Weights of a small GPT-style language model, trained from scratch on English Wikipedia: vocabulary 8192, 50.2M parameters.
Each number is 200 + 20 x the weight over its row's rms, rounded and kept within 0 to 999. Layers, rows and columns count from 0. The size before them is the row's rms in percent of the matrix's.

# down: layer 4 MLP down (transposed), 1920x640, rms 0.0559, rows 374-426, columns 576-639
# up: layer 4 MLP up, 1920x640, rms 0.0933, rows 375-426, columns 576-639
down374,100,217,238,211,201,167,217,213,209,165,191,170,220,228,174,187,186,215,214,188,192,210,199,212,193,204,225,232,196,166,207,203,207,188,183,181,191,199,186,172,180,204,213,213,211,211,188,224,179,178,200,221,214,183,184,224,184,200,179,212,186,181,220,208,209
up375,102,216,167,206,179,229,214,219,179,207,216,201,202,176,217,187,176,207,196,196,190,177,198,199,197,199,218,226,225,193,213,173,228,243,218,200,238,220,202,187,191,188,189,234,158,227,187,195,232,200,189,183,225,186,184,205,209,155,195,188,225,155,190,202,199
down375,102,224,209,199,222,228,220,226,229,214,185,209,187,195,220,194,186,210,215,261,219,218,166,174,197,223,177,203,203,230,201,209,199,228,181,202,177,202,224,208,200,201,216,194,204,190,185,225,210,201,201,179,213,198,207,214,204,192,230,193,197,224,192,207,226
up376,094,228,204,211,189,168,212,221,174,222,195,209,170,191,191,170,212,225,209,226,206,147,167,201,188,203,241,231,218,229,197,210,169,176,189,195,219,199,202,198,193,194,210,220,209,221,203,220,216,196,193,204,200,191,215,168,208,186,204,178,228,253,162,216,216
down376,091,212,193,197,233,221,200,213,243,161,173,196,171,204,187,206,213,177,227,193,194,190,229,208,200,201,192,170,216,195,220,193,211,205,189,190,189,216,217,193,215,232,206,232,148,198,221,162,220,177,216,190,197,196,160,206,169,212,212,200,195,199,188,203,184
up377,102,177,215,201,189,224,231,218,233,244,224,201,190,217,238,218,206,267,209,220,193,161,180,197,205,230,189,203,185,202,175,222,218,179,210,177,190,168,239,205,202,196,205,220,199,184,210,215,217,182,206,244,175,218,204,164,199,196,200,185,227,219,238,198,204
down377,103,204,196,218,196,220,222,220,184,195,191,188,211,252,203,183,204,225,209,207,197,231,188,212,191,226,198,213,208,169,180,180,185,205,184,188,201,190,208,215,233,215,211,234,226,203,170,194,251,169,189,211,177,206,187,228,205,171,205,230,223,218,219,223,197
up378,093,190,217,203,223,170,224,167,252,220,207,188,199,197,181,130,196,210,202,203,185,204,233,227,184,193,203,201,172,191,193,225,211,203,197,193,172,212,173,189,166,188,169,206,181,157,170,203,193,143,243,197,168,203,217,193,209,199,192,178,171,189,206,192,219
down378,094,186,192,209,181,213,185,183,166,195,183,192,210,210,219,211,180,234,237,185,209,214,195,227,196,178,200,177,215,196,198,160,225,222,176,225,205,186,188,224,205,187,233,203,187,209,222,205,232,215,191,170,185,233,176,189,208,215,223,193,205,222,175,213,208
up379,098,174,202,182,189,193,228,202,226,172,217,183,207,172,198,190,206,208,186,240,200,203,184,166,235,166,186,219,211,165,212,212,191,227,133,219,236,213,191,232,178,219,223,225,220,191,187,184,184,211,194,194,201,207,208,201,233,228,179,199,213,185,214,185,172
down379,098,251,201,225,215,192,212,189,173,223,222,200,186,204,231,230,240,211,219,208,243,186,208,218,217,246,176,193,224,201,184,186,220,186,224,196,187,219,219,213,211,192,176,175,176,176,210,204,215,202,210,226,188,195,172,168,198,197,185,191,189,216,215,182,210
up380,094,151,194,211,191,234,221,189,176,190,209,198,171,203,180,175,181,197,196,216,186,203,206,215,219,200,199,183,209,209,179,171,206,170,201,177,218,173,190,173,193,211,186,176,172,214,162,209,189,201,200,184,187,207,231,198,204,216,232,207,204,202,231,195,209
down380,097,209,196,179,191,186,201,212,191,220,162,233,207,186,215,172,211,201,202,178,203,195,220,211,211,208,184,181,229,180,202,202,231,189,230,171,235,197,199,205,221,213,204,192,245,214,202,225,223,192,176,200,187,184,215,175,180,217,203,207,230,171,205,208,236
up381,094,222,184,195,201,143,216,230,191,196,213,195,182,187,196,224,223,211,182,201,219,176,195,192,221,169,192,204,210,169,182,187,200,211,184,199,188,216,190,198,227,192,214,262,210,213,203,217,179,179,208,249,191,164,203,185,233,171,210,183,198,231,175,233,217
down381,092,198,191,206,187,223,192,217,195,198,205,228,198,223,183,179,196,223,198,183,194,172,189,211,195,218,174,214,204,200,198,162,197,198,186,221,185,209,230,148,205,212,225,189,227,204,188,230,168,189,198,203,229,228,190,212,156,227,197,152,199,178,199,191,168
up382,098,228,230,209,202,198,177,186,196,186,214,185,228,202,181,219,234,179,201,232,187,253,204,184,169,210,204,209,221,215,211,218,162,219,192,177,220,228,219,188,197,180,199,202,161,165,192,191,206,207,176,199,170,150,196,204,249,190,220,214,202,191,206,188,168
down382,098,185,200,196,207,196,211,204,227,202,206,176,169,187,209,201,176,233,177,202,207,212,214,183,184,170,180,223,204,215,196,191,190,166,169,193,206,196,206,196,180,192,205,215,227,205,191,219,215,190,240,191,194,210,223,175,226,224,195,175,209,184,227,155,184
up383,099,184,202,203,200,184,194,175,186,218,210,178,212,214,148,199,223,178,192,211,225,196,216,164,193,210,185,167,202,180,199,221,196,187,201,177,163,213,192,192,210,194,198,203,188,170,233,211,206,164,204,208,175,214,187,202,222,184,199,225,180,181,214,194,203
down383,104,195,206,166,197,188,183,217,227,224,195,220,171,183,194,207,190,217,202,191,181,214,174,200,212,220,203,223,217,230,184,200,211,158,247,205,215,213,171,195,232,209,191,199,194,185,215,225,208,214,208,221,167,185,206,172,223,188,171,156,213,215,205,201,210
up384,098,218,185,186,211,185,204,151,229,150,199,187,204,185,197,228,222,175,248,179,190,225,221,209,211,186,219,233,193,207,198,197,216,220,182,216,194,188,185,181,183,189,180,185,173,170,186,204,173,173,206,205,207,214,227,173,199,206,174,185,201,216,170,201,199
down384,099,226,178,169,245,180,218,204,227,199,208,178,177,202,182,183,175,166,188,193,220,175,207,189,222,197,205,209,227,213,250,199,171,223,204,234,181,231,170,234,219,221,210,200,175,202,201,213,202,175,185,223,181,189,186,251,225,163,197,205,214,187,218,221,237
up385,099,220,191,233,208,169,197,184,209,187,219,191,196,180,195,207,197,200,215,217,173,167,211,164,190,175,165,182,201,225,169,213,180,230,199,204,194,165,178,218,213,203,163,202,225,219,202,175,218,254,191,205,197,198,177,210,223,208,214,194,157,217,216,204,189
down385,095,199,223,217,172,175,217,207,192,177,182,205,217,192,177,190,157,169,218,206,167,260,207,177,177,195,185,168,196,198,191,216,191,166,217,190,198,218,188,222,191,185,230,225,209,239,176,231,215,202,192,163,215,236,206,195,200,189,209,193,180,174,206,179,190
up386,105,211,146,197,201,214,178,213,209,177,229,191,180,220,210,210,183,221,219,199,180,196,174,198,223,227,170,204,209,212,224,206,149,222,201,201,224,161,193,209,176,194,245,215,176,210,177,189,225,203,215,214,205,247,193,214,226,247,199,205,235,182,204,226,223
down386,104,229,183,196,197,223,220,207,269,214,179,195,191,176,192,191,221,214,200,198,208,219,202,212,218,204,201,223,201,197,170,216,199,170,205,186,169,201,220,188,193,196,245,213,210,210,214,242,217,218,222,187,190,214,176,216,185,198,198,190,201,200,186,176,192
up387,109,193,194,225,202,213,220,228,204,202,172,218,213,210,198,243,210,177,190,174,233,206,201,217,227,167,173,196,204,240,179,176,198,171,191,234,229,206,202,196,228,196,199,204,200,182,197,204,205,182,213,179,209,223,204,178,197,200,191,199,194,188,219,232,204
down387,104,213,198,191,200,211,170,192,207,233,215,158,209,179,198,184,199,163,214,150,197,222,201,187,167,220,211,185,202,154,201,203,182,227,174,199,210,172,159,154,173,225,219,188,196,207,174,210,210,191,214,193,189,174,181,203,214,167,220,206,203,193,226,222,165
up388,086,208,217,189,196,232,205,203,186,182,178,195,223,189,229,203,246,200,192,198,233,183,225,229,161,166,209,199,183,185,184,214,234,201,215,191,204,165,219,168,218,192,171,196,165,183,225,207,169,206,175,191,158,191,187,231,183,189,208,207,194,203,198,202,186
down388,086,199,202,237,215,174,228,208,174,169,218,236,236,205,191,182,189,183,167,187,158,215,217,181,234,190,180,234,216,205,200,195,216,186,195,176,195,172,215,215,172,213,254,162,199,171,213,132,235,229,210,172,183,197,202,214,229,197,220,183,212,206,191,176,198
up389,095,185,192,207,182,222,198,177,183,183,228,179,225,179,145,223,216,197,192,202,195,184,194,208,223,209,214,221,215,237,238,175,214,208,182,184,238,194,169,188,150,220,204,232,229,212,190,209,201,209,210,201,204,208,252,224,221,163,210,180,208,188,195,194,238
down389,096,208,194,189,206,173,189,194,217,170,182,213,196,206,188,160,210,205,182,186,187,175,186,169,200,217,228,217,230,180,198,213,192,183,214,180,212,178,212,217,230,187,185,218,199,190,219,199,216,227,166,198,227,217,222,219,220,189,195,207,173,152,212,190,175
up390,099,186,187,243,232,208,181,172,182,170,223,178,198,188,240,205,194,225,179,201,198,208,194,171,196,201,208,238,204,202,236,224,218,228,181,213,204,214,179,232,205,214,195,191,190,177,217,191,208,181,198,211,214,177,195,211,186,223,208,230,208,189,201,177,205
down390,095,190,248,206,196,222,246,184,231,205,242,171,203,218,214,185,184,224,195,164,226,185,174,247,179,220,177,202,204,222,213,215,189,206,201,210,220,229,211,190,228,192,207,197,223,175,256,219,203,191,197,202,218,187,167,193,178,192,201,210,191,208,180,207,227
up391,091,180,214,204,173,214,221,225,208,193,191,193,196,204,206,194,205,210,228,207,217,194,163,211,206,207,223,216,210,186,203,210,193,213,190,213,229,215,180,222,175,196,223,236,175,186,197,201,213,231,158,149,218,186,213,187,227,193,153,177,215,217,195,213,207
down391,094,198,176,199,195,208,218,199,187,205,192,216,215,202,202,188,220,168,215,227,154,186,184,190,180,208,223,200,220,215,160,201,201,177,216,220,179,206,235,232,234,170,196,183,206,201,218,205,168,179,201,214,174,186,197,201,210,204,199,173,224,175,211,173,181
up392,093,213,183,220,210,191,191,175,220,217,202,207,185,191,223,171,220,216,190,215,197,193,214,191,197,177,195,219,222,175,217,228,202,211,211,181,267,177,193,186,211,176,175,174,220,204,206,180,197,204,209,229,204,227,156,220,202,180,218,211,248,180,179,163,184
down392,089,194,226,211,192,176,195,208,176,210,203,174,237,224,219,213,192,193,224,220,202,194,220,205,190,167,232,191,194,234,193,206,183,210,162,206,175,211,161,210,211,178,207,201,207,172,202,184,181,219,188,196,208,184,219,184,183,178,218,247,155,190,179,228,210
up393,092,214,220,221,220,180,177,184,159,173,179,218,183,186,225,199,219,209,203,219,235,219,226,247,213,166,206,166,193,174,198,230,166,180,194,187,165,217,193,203,196,214,226,232,195,231,202,202,194,222,171,196,241,211,188,231,175,193,189,191,166,198,221,172,185
down393,090,243,200,210,214,187,275,201,210,200,237,205,176,180,206,208,220,182,217,214,181,196,195,198,212,170,210,170,189,196,200,203,198,241,238,186,199,189,208,182,192,184,217,213,228,184,180,203,203,209,216,205,219,181,237,200,247,189,244,217,217,166,195,235,193
up394,099,199,203,222,173,206,212,181,181,208,188,197,204,190,204,212,233,193,173,207,173,213,176,219,222,182,204,223,205,211,207,183,209,175,209,223,187,192,230,227,205,194,197,157,210,249,170,214,194,211,173,216,206,200,185,186,182,183,187,179,196,208,248,220,181
down394,098,175,195,216,158,198,189,203,189,184,206,223,216,224,196,164,225,231,215,192,214,193,209,168,198,219,210,212,202,198,213,217,191,233,206,198,217,188,172,203,190,184,231,196,214,176,210,235,230,197,168,188,182,177,183,221,188,208,208,215,194,199,196,202,220
up395,099,164,230,204,238,227,184,195,210,194,185,179,234,230,209,185,217,189,200,225,200,202,193,183,243,195,214,188,207,184,227,176,218,194,206,207,197,207,244,230,217,237,189,218,215,181,194,244,213,174,193,189,193,194,201,213,211,202,227,195,187,214,197,203,190
down395,100,180,207,210,176,168,186,169,162,170,155,202,226,186,174,209,196,171,198,186,209,208,187,172,202,183,175,212,226,184,185,212,195,207,199,230,236,168,189,242,197,192,221,186,209,202,207,179,188,154,189,200,207,231,183,161,191,194,192,200,226,198,207,215,190
up396,104,216,205,212,189,211,198,217,189,232,201,214,179,196,207,180,224,192,238,210,226,212,177,202,211,197,260,200,180,239,201,234,184,223,143,204,218,218,214,209,198,204,178,227,222,181,196,210,179,206,185,200,226,191,231,201,236,159,238,220,188,218,178,209,186
down396,105,174,162,177,242,173,202,187,179,208,180,198,194,233,201,190,167,171,214,238,200,205,185,178,200,217,173,178,203,206,212,188,217,199,205,164,166,219,215,198,241,186,197,226,162,189,226,187,209,210,177,187,237,195,200,195,178,235,188,217,203,197,189,207,174
up397,098,207,178,228,130,153,210,193,182,213,196,203,187,216,216,192,206,215,194,203,172,171,190,232,204,206,194,175,187,212,199,181,210,193,217,202,207,219,190,215,218,233,179,193,211,203,216,224,225,233,217,209,200,194,188,205,232,191,224,173,225,207,212,215,195
down397,096,197,209,195,214,219,237,205,208,180,185,178,187,205,201,192,217,183,191,228,236,184,210,165,209,197,206,239,198,222,229,187,207,195,192,189,225,204,198,202,178,217,223,229,215,192,225,157,175,180,185,194,188,204,199,212,220,184,209,212,199,166,202,221,178
up398,097,212,215,214,233,207,236,202,218,193,226,209,181,182,182,226,210,207,238,179,203,212,204,219,221,173,189,214,199,204,218,222,215,182,201,221,233,240,221,192,199,215,200,198,200,182,222,169,165,216,214,211,180,202,199,213,190,189,191,205,203,199,192,181,186
down398,098,177,198,216,188,172,184,184,217,196,193,193,183,182,186,211,204,184,212,192,209,202,208,186,177,231,230,184,182,168,199,173,193,189,235,183,219,205,168,209,217,212,217,193,188,191,209,208,224,255,212,205,164,193,207,196,219,210,224,181,187,225,187,173,177
up399,094,215,205,203,220,225,237,204,182,185,220,188,162,197,216,184,210,202,207,177,220,186,202,193,175,187,251,209,229,183,205,206,220,232,186,225,223,217,200,210,162,234,168,208,204,230,205,229,164,196,192,193,177,176,200,239,183,183,220,210,160,182,184,182,209
down399,095,193,186,212,174,174,228,238,199,181,198,230,224,200,209,219,195,158,218,201,189,218,175,231,210,195,216,184,191,200,228,190,196,186,210,152,211,207,170,189,212,193,205,193,221,171,212,214,201,194,156,201,180,196,166,177,199,179,219,177,199,191,192,181,171
up400,095,178,192,205,168,193,221,152,198,224,184,210,188,243,192,229,232,200,205,207,196,228,151,208,211,174,190,220,202,228,241,196,165,206,239,211,199,204,196,163,217,231,237,200,198,229,222,219,203,218,229,174,187,177,212,192,179,198,219,241,205,250,191,188,194
down400,095,217,177,204,185,224,219,228,192,199,184,190,205,229,195,195,173,202,189,185,198,211,205,195,181,251,224,175,213,185,196,214,207,208,225,178,203,230,169,191,190,203,226,198,207,182,209,177,168,213,209,185,215,195,175,174,200,218,220,184,223,179,175,204,210
up401,099,206,208,198,203,196,208,164,200,215,171,227,195,194,185,211,234,196,183,190,162,192,228,184,176,183,214,228,215,213,210,192,170,195,202,206,207,207,216,179,195,207,182,200,206,229,151,245,187,240,176,178,228,224,235,188,181,202,205,201,209,211,215,221,194
down401,098,186,198,213,204,264,178,193,211,190,185,186,193,199,195,188,229,186,197,217,227,163,196,207,224,216,183,201,210,186,207,196,201,206,177,206,179,190,218,213,188,193,220,211,197,202,206,194,227,195,233,194,171,194,217,195,238,196,197,192,164,193,218,163,211
up402,096,185,182,205,211,211,185,199,244,183,220,176,231,225,172,172,176,188,199,237,213,181,227,220,225,225,224,196,193,212,216,233,232,222,212,176,195,200,179,182,206,228,214,205,174,198,214,240,199,170,203,171,196,247,186,213,213,227,216,198,226,192,187,214,198
down402,095,188,237,170,194,193,199,190,220,204,228,205,167,198,192,184,217,237,205,176,193,158,211,208,183,157,213,237,164,203,221,182,193,175,182,229,244,191,236,226,212,185,244,202,230,193,221,191,245,156,173,202,212,189,208,194,202,242,229,236,161,186,207,195,197
up403,097,208,194,209,180,218,213,170,201,214,189,209,213,223,172,190,209,207,206,175,221,215,207,163,201,199,209,209,229,213,216,201,152,211,175,185,205,211,209,199,216,161,179,210,237,202,217,240,213,239,203,173,178,175,175,176,181,161,193,224,185,173,155,186,217
down403,096,217,204,239,226,212,196,213,199,227,179,194,227,186,215,211,224,186,185,213,179,191,197,224,203,216,204,198,200,225,219,190,204,196,228,204,179,208,201,199,192,211,200,177,173,181,211,220,195,212,216,207,206,183,198,173,178,190,195,179,178,188,175,183,173
up404,101,216,197,233,211,175,183,213,165,202,209,178,216,231,237,192,195,229,196,165,190,184,174,216,147,206,184,210,188,208,176,240,197,209,181,217,209,224,202,218,184,196,210,177,213,208,221,220,155,211,177,205,182,186,216,190,193,162,220,215,196,242,172,212,201
down404,096,224,147,212,194,185,217,203,230,176,199,217,168,206,230,189,217,220,205,173,179,199,223,201,209,208,212,177,180,223,183,163,195,214,218,203,221,199,211,253,247,202,171,206,191,197,206,195,200,189,223,246,213,204,213,187,221,209,186,221,185,201,215,156,202
up405,099,178,213,187,162,206,216,191,192,200,191,189,209,190,197,208,172,197,220,190,210,197,219,209,200,201,244,188,213,205,188,239,195,173,160,198,193,232,201,251,161,189,193,193,194,183,190,189,232,177,181,191,243,177,197,219,224,174,223,206,197,213,213,211,235
down405,097,250,208,203,209,188,234,207,169,209,200,193,211,209,228,177,203,169,214,186,225,215,186,204,205,202,177,203,191,245,179,196,210,213,205,230,221,195,239,211,220,184,210,176,189,206,221,207,241,179,164,202,232,176,203,174,207,221,218,202,194,223,193,203,193
up406,094,219,214,213,215,185,195,202,228,190,180,191,217,191,206,184,230,212,193,189,189,237,226,204,171,197,216,200,170,205,201,197,203,208,195,195,204,201,185,223,168,184,198,186,233,249,227,197,198,201,241,197,207,184,221,221,226,194,217,185,229,177,198,210,229
down406,095,199,206,232,192,183,209,233,194,187,208,213,228,204,200,212,193,181,232,208,195,191,165,202,206,207,180,200,213,164,219,185,183,206,179,199,185,205,174,203,191,191,201,204,136,165,175,173,198,200,192,180,217,229,238,180,189,181,204,210,218,177,180,217,209
up407,099,231,215,205,254,195,206,201,182,173,180,203,228,218,164,166,235,197,195,215,202,202,219,227,209,209,195,232,211,195,190,237,201,179,208,199,207,199,195,219,188,214,161,218,200,171,172,238,177,193,216,190,187,181,218,206,213,204,232,210,194,184,229,197,226
down407,095,202,182,192,162,193,227,217,229,206,219,213,162,199,190,220,182,172,186,199,164,203,156,206,174,231,151,222,173,190,167,180,193,186,220,219,192,181,190,182,189,184,219,213,215,182,176,173,213,177,217,170,188,201,184,223,195,171,208,149,243,173,202,210,200
up408,101,219,214,206,260,179,226,229,193,179,194,204,189,194,186,202,155,190,188,203,190,196,144,231,161,192,173,177,209,183,179,215,217,238,198,203,217,204,212,209,211,180,181,213,165,210,203,170,210,215,165,189,173,226,196,187,164,184,193,176,196,217,207,174,187
down408,099,167,214,208,211,182,189,198,206,195,223,215,183,178,209,189,175,232,198,224,179,174,171,190,226,203,169,225,215,190,187,195,217,215,190,216,197,191,200,178,195,217,229,189,170,210,203,166,218,228,178,145,169,209,194,210,207,212,178,197,227,184,218,186,199
up409,097,204,232,217,217,203,232,218,178,172,194,180,202,205,178,178,168,198,189,198,184,189,188,224,189,181,145,135,190,250,186,199,189,214,209,171,201,168,204,194,176,221,204,243,177,216,230,189,200,200,195,209,172,169,195,222,196,187,234,150,190,210,178,236,191
down409,097,234,183,187,167,165,186,206,202,209,215,197,179,202,224,206,205,214,230,219,226,192,196,186,219,231,200,223,191,218,204,221,215,188,217,177,188,196,221,181,192,211,221,198,235,190,173,214,189,200,205,167,187,197,173,213,188,199,185,230,204,226,216,169,198
up410,095,185,180,195,200,169,202,217,212,221,217,205,179,236,177,194,201,213,161,211,200,158,203,212,243,184,189,185,166,170,187,215,216,190,214,237,202,158,206,204,200,180,180,189,196,177,179,233,186,187,179,212,186,195,180,167,231,177,194,196,167,200,186,216,178
down410,092,192,196,223,207,189,184,199,228,220,189,188,188,172,203,184,201,184,230,177,216,195,201,196,211,216,190,204,189,213,191,219,213,173,189,160,186,208,231,215,218,221,202,151,182,202,176,216,179,213,198,213,205,193,192,231,217,223,214,187,206,179,170,189,239
up411,096,225,200,206,185,215,155,199,209,175,195,207,177,219,187,230,228,212,210,198,184,207,207,198,159,211,219,240,187,179,220,209,232,200,211,188,219,205,220,162,189,198,201,223,203,191,173,225,214,193,222,197,174,193,241,194,202,207,175,184,233,222,194,232,216
down411,098,184,181,232,191,220,196,210,203,205,185,197,221,179,203,203,258,167,188,211,189,187,214,190,188,244,210,186,186,209,195,191,214,193,201,167,206,205,218,203,208,196,200,194,209,212,217,217,158,170,170,202,169,184,205,157,255,225,233,224,234,206,173,192,200
up412,099,189,192,166,211,179,207,189,185,152,180,181,209,159,153,211,218,190,209,214,206,191,192,222,188,168,187,216,220,227,210,206,200,206,201,234,215,188,207,203,211,182,197,211,183,205,208,196,184,247,218,208,220,184,179,257,180,231,195,179,215,186,205,193,193
down412,096,242,215,185,189,218,183,200,206,178,213,177,197,220,201,163,201,214,221,193,193,198,208,211,207,204,204,201,201,189,178,211,218,226,194,227,171,193,212,216,215,191,189,199,170,208,155,207,205,168,228,196,196,208,187,194,168,227,159,191,194,198,194,204,202
up413,103,170,185,192,208,192,218,171,215,197,195,194,249,216,209,175,204,186,196,194,219,151,211,177,204,216,198,197,177,215,193,202,185,200,234,224,231,211,181,184,199,228,210,205,195,190,195,195,191,172,169,176,152,213,216,201,198,196,211,191,177,194,202,195,197
down413,102,230,201,201,164,171,225,203,199,204,185,209,192,204,193,191,188,187,202,190,175,154,168,198,178,191,227,205,217,218,196,209,196,188,171,214,213,224,194,206,225,199,209,217,213,211,183,199,208,226,207,169,210,208,177,181,220,228,229,191,191,177,230,196,182
up414,099,200,199,195,209,180,223,209,173,163,188,207,199,197,205,229,207,177,168,237,213,227,215,212,207,180,228,182,190,216,208,175,204,227,176,206,245,208,195,192,189,191,203,212,204,180,210,181,195,211,200,166,171,179,181,189,205,191,222,172,180,188,226,196,208
down414,093,202,218,190,208,197,210,198,233,219,209,185,201,220,224,205,201,220,212,189,190,201,211,170,196,196,207,211,191,209,200,177,240,190,193,187,213,255,160,230,207,189,178,214,167,210,206,215,200,227,211,185,203,208,203,186,206,205,196,179,191,193,207,223,220
up415,098,195,193,186,190,200,150,209,219,205,221,164,146,197,224,201,195,181,229,190,203,181,208,220,177,177,207,206,223,191,239,207,199,193,234,184,184,170,196,228,189,205,175,208,224,203,254,249,203,183,193,188,180,217,209,207,214,211,208,217,207,226,184,157,157
down415,103,194,185,184,201,209,180,213,215,198,154,189,163,210,175,214,227,178,218,185,220,205,209,221,238,188,174,217,208,194,213,202,187,209,206,201,212,198,225,221,195,206,193,207,198,225,174,176,194,206,259,176,191,219,206,185,216,209,222,216,198,210,211,185,212
up416,100,207,223,195,199,222,217,232,200,181,149,199,194,204,222,225,192,215,186,191,251,170,223,186,240,214,229,193,197,190,199,180,205,178,205,240,162,207,149,199,206,189,203,191,220,168,210,211,205,182,180,194,199,154,193,204,210,181,173,178,232,248,193,203,160
down416,103,175,187,159,177,202,207,199,212,188,191,212,184,196,159,210,197,186,199,182,199,206,194,202,191,203,207,211,154,175,233,212,192,201,201,189,220,221,233,196,188,182,210,174,220,209,194,194,195,185,198,200,208,154,216,203,178,189,235,194,207,201,163,203,199
up417,104,205,186,240,200,208,192,217,128,223,142,187,222,195,220,215,203,227,188,189,211,141,180,207,203,189,192,211,215,216,224,210,186,239,210,162,187,176,215,160,206,207,211,201,220,220,216,198,244,181,223,206,166,187,192,179,218,190,224,231,202,192,209,207,175
down417,105,181,196,210,204,199,194,206,190,216,179,186,174,194,213,209,176,177,186,206,222,204,188,211,203,209,222,198,201,220,228,196,227,231,225,209,192,247,223,233,188,207,200,214,196,236,180,193,183,169,193,230,207,186,238,236,207,215,205,169,196,221,227,174,156
up418,092,180,191,223,207,222,229,217,191,184,215,165,182,188,229,227,203,189,195,207,190,178,190,177,203,223,174,189,185,217,211,164,209,208,194,214,228,196,192,246,191,179,202,217,215,227,185,214,205,193,193,180,173,142,205,243,226,201,199,195,187,225,211,209,198
down418,089,184,190,206,206,182,199,183,208,184,159,204,218,177,192,189,230,211,222,183,225,244,238,221,196,194,236,195,218,213,193,232,202,195,186,221,199,164,212,182,184,212,180,229,193,214,187,212,207,204,196,186,177,200,222,154,166,179,247,207,187,197,189,213,174
up419,099,217,216,166,165,197,194,196,195,177,182,236,185,168,186,201,193,218,186,185,187,158,211,204,189,197,223,213,229,212,233,194,200,216,166,161,211,188,198,178,187,231,179,203,184,200,247,195,220,194,207,229,217,217,175,217,172,208,167,190,190,241,187,207,251
down419,102,186,211,210,256,237,199,197,166,228,161,209,204,212,209,183,189,182,157,168,181,231,209,220,199,210,213,181,175,176,178,186,192,191,193,155,178,231,230,203,210,185,202,178,201,214,176,233,178,205,189,170,196,220,181,205,158,183,222,205,198,218,198,187,215
up420,106,174,205,196,196,180,203,188,206,237,245,205,203,176,174,215,184,218,145,172,202,241,202,191,247,201,197,171,166,178,178,223,215,191,183,199,195,210,204,218,203,173,208,182,231,227,235,171,220,174,200,221,216,220,209,200,203,181,210,190,195,204,197,178,231
down420,101,232,191,216,207,185,211,199,178,194,218,205,182,198,217,181,200,199,195,156,210,175,209,198,214,204,182,193,195,214,204,190,186,217,215,198,148,239,177,226,177,196,196,198,205,220,209,186,216,192,160,156,219,182,196,208,190,221,205,251,197,186,177,184,212
up421,104,186,228,201,182,196,185,193,194,215,181,193,178,202,177,176,170,191,197,178,190,172,237,202,188,166,191,220,192,225,178,201,192,233,184,207,168,217,219,203,238,218,202,191,161,216,202,192,220,198,246,240,192,148,194,193,200,213,204,197,206,204,180,190,202
down421,106,217,206,218,215,183,205,193,156,200,198,206,213,163,200,183,198,205,216,217,170,203,212,202,196,219,200,238,232,184,198,221,210,210,196,187,196,187,240,199,204,201,186,229,229,204,211,191,225,224,185,194,169,190,217,191,222,201,215,210,189,212,214,183,193
up422,119,191,204,218,192,215,220,178,200,180,209,192,213,199,231,211,203,185,199,181,193,201,210,161,235,194,216,221,173,189,208,202,204,183,213,222,211,193,196,217,226,208,201,161,216,167,175,192,204,207,206,206,208,228,178,165,201,167,205,190,207,182,154,182,165
down422,120,188,197,179,217,208,197,225,196,230,194,201,222,200,213,203,202,171,184,192,215,195,241,235,192,222,214,203,243,187,186,195,176,186,242,217,245,246,207,205,226,176,188,165,215,199,175,180,193,192,189,244,208,204,219,184,182,164,194,190,188,189,196,220,211
up423,098,195,201,205,172,219,187,204,202,187,153,157,185,178,200,231,200,199,160,198,205,212,209,163,171,210,231,222,168,220,193,192,195,226,192,183,225,186,202,193,191,223,154,199,191,240,228,217,183,210,226,184,196,204,190,220,184,185,183,167,192,182,209,186,211
down423,105,164,209,187,223,174,216,209,218,225,216,192,243,188,239,175,222,167,219,222,194,177,199,203,177,192,238,208,207,175,220,228,213,179,196,198,216,223,224,189,192,219,214,170,208,227,221,244,201,185,195,210,224,205,208,176,223,182,221,224,195,220,197,165,184
up424,096,243,215,229,202,191,200,177,184,210,237,222,169,207,159,206,210,181,221,203,177,208,202,168,181,196,241,228,183,198,197,209,203,193,222,214,222,213,188,232,221,225,212,180,214,182,221,174,184,205,176,208,191,192,242,199,189,188,206,151,224,190,189,193,221
down424,095,176,180,192,163,222,200,166,199,217,147,222,271,212,226,223,169,211,197,162,180,214,201,172,192,172,190,179,192,186,229,219,165,204,185,210,208,209,158,180,147,186,182,208,189,219,209,203,210,206,248,186,221,208,170,229,190,192,191,206,184,197,215,200,188
up425,095,187,199,175,226,214,204,203,184,190,181,234,203,204,219,221,162,205,184,214,198,208,183,176,181,182,212,185,192,209,154,212,233,216,194,193,209,169,213,208,233,185,192,201,188,227,173,210,206,187,177,217,242,215,192,200,190,230,161,183,204,225,218,217,185
down425,100,187,184,212,226,227,213,191,154,191,197,182,223,190,201,235,198,194,186,216,185,191,215,172,186,192,223,215,224,201,231,178,181,201,181,196,193,214,164,198,187,194,210,158,224,179,172,218,211,209,167,217,196,209,212,208,215,228,228,187,206,223,215,206,218
up426,101,194,212,199,213,185,203,235,212,242,206,198,173,215,187,180,201,219,228,193,198,199,197,186,148,229,225,218,190,211,214,222,180,218,190,187,178,188,206,193,185,160,225,188,173,179,185,220,204,216,179,175,205,226,238,218,153,196,188,170,200,185,205,205,172
down426,105,184,199,215,217,213,211,215,205,154,205,206,194,218,180,222,169,150,186,202,175,217,173,176,208,168,205,239,256,198,199,178,185,227,225,230,209,192,165,209,202,214,188,220,198,212,234,192,186,181,173,185,166,211,177,234,222,172,203,225,195,216,197,219,182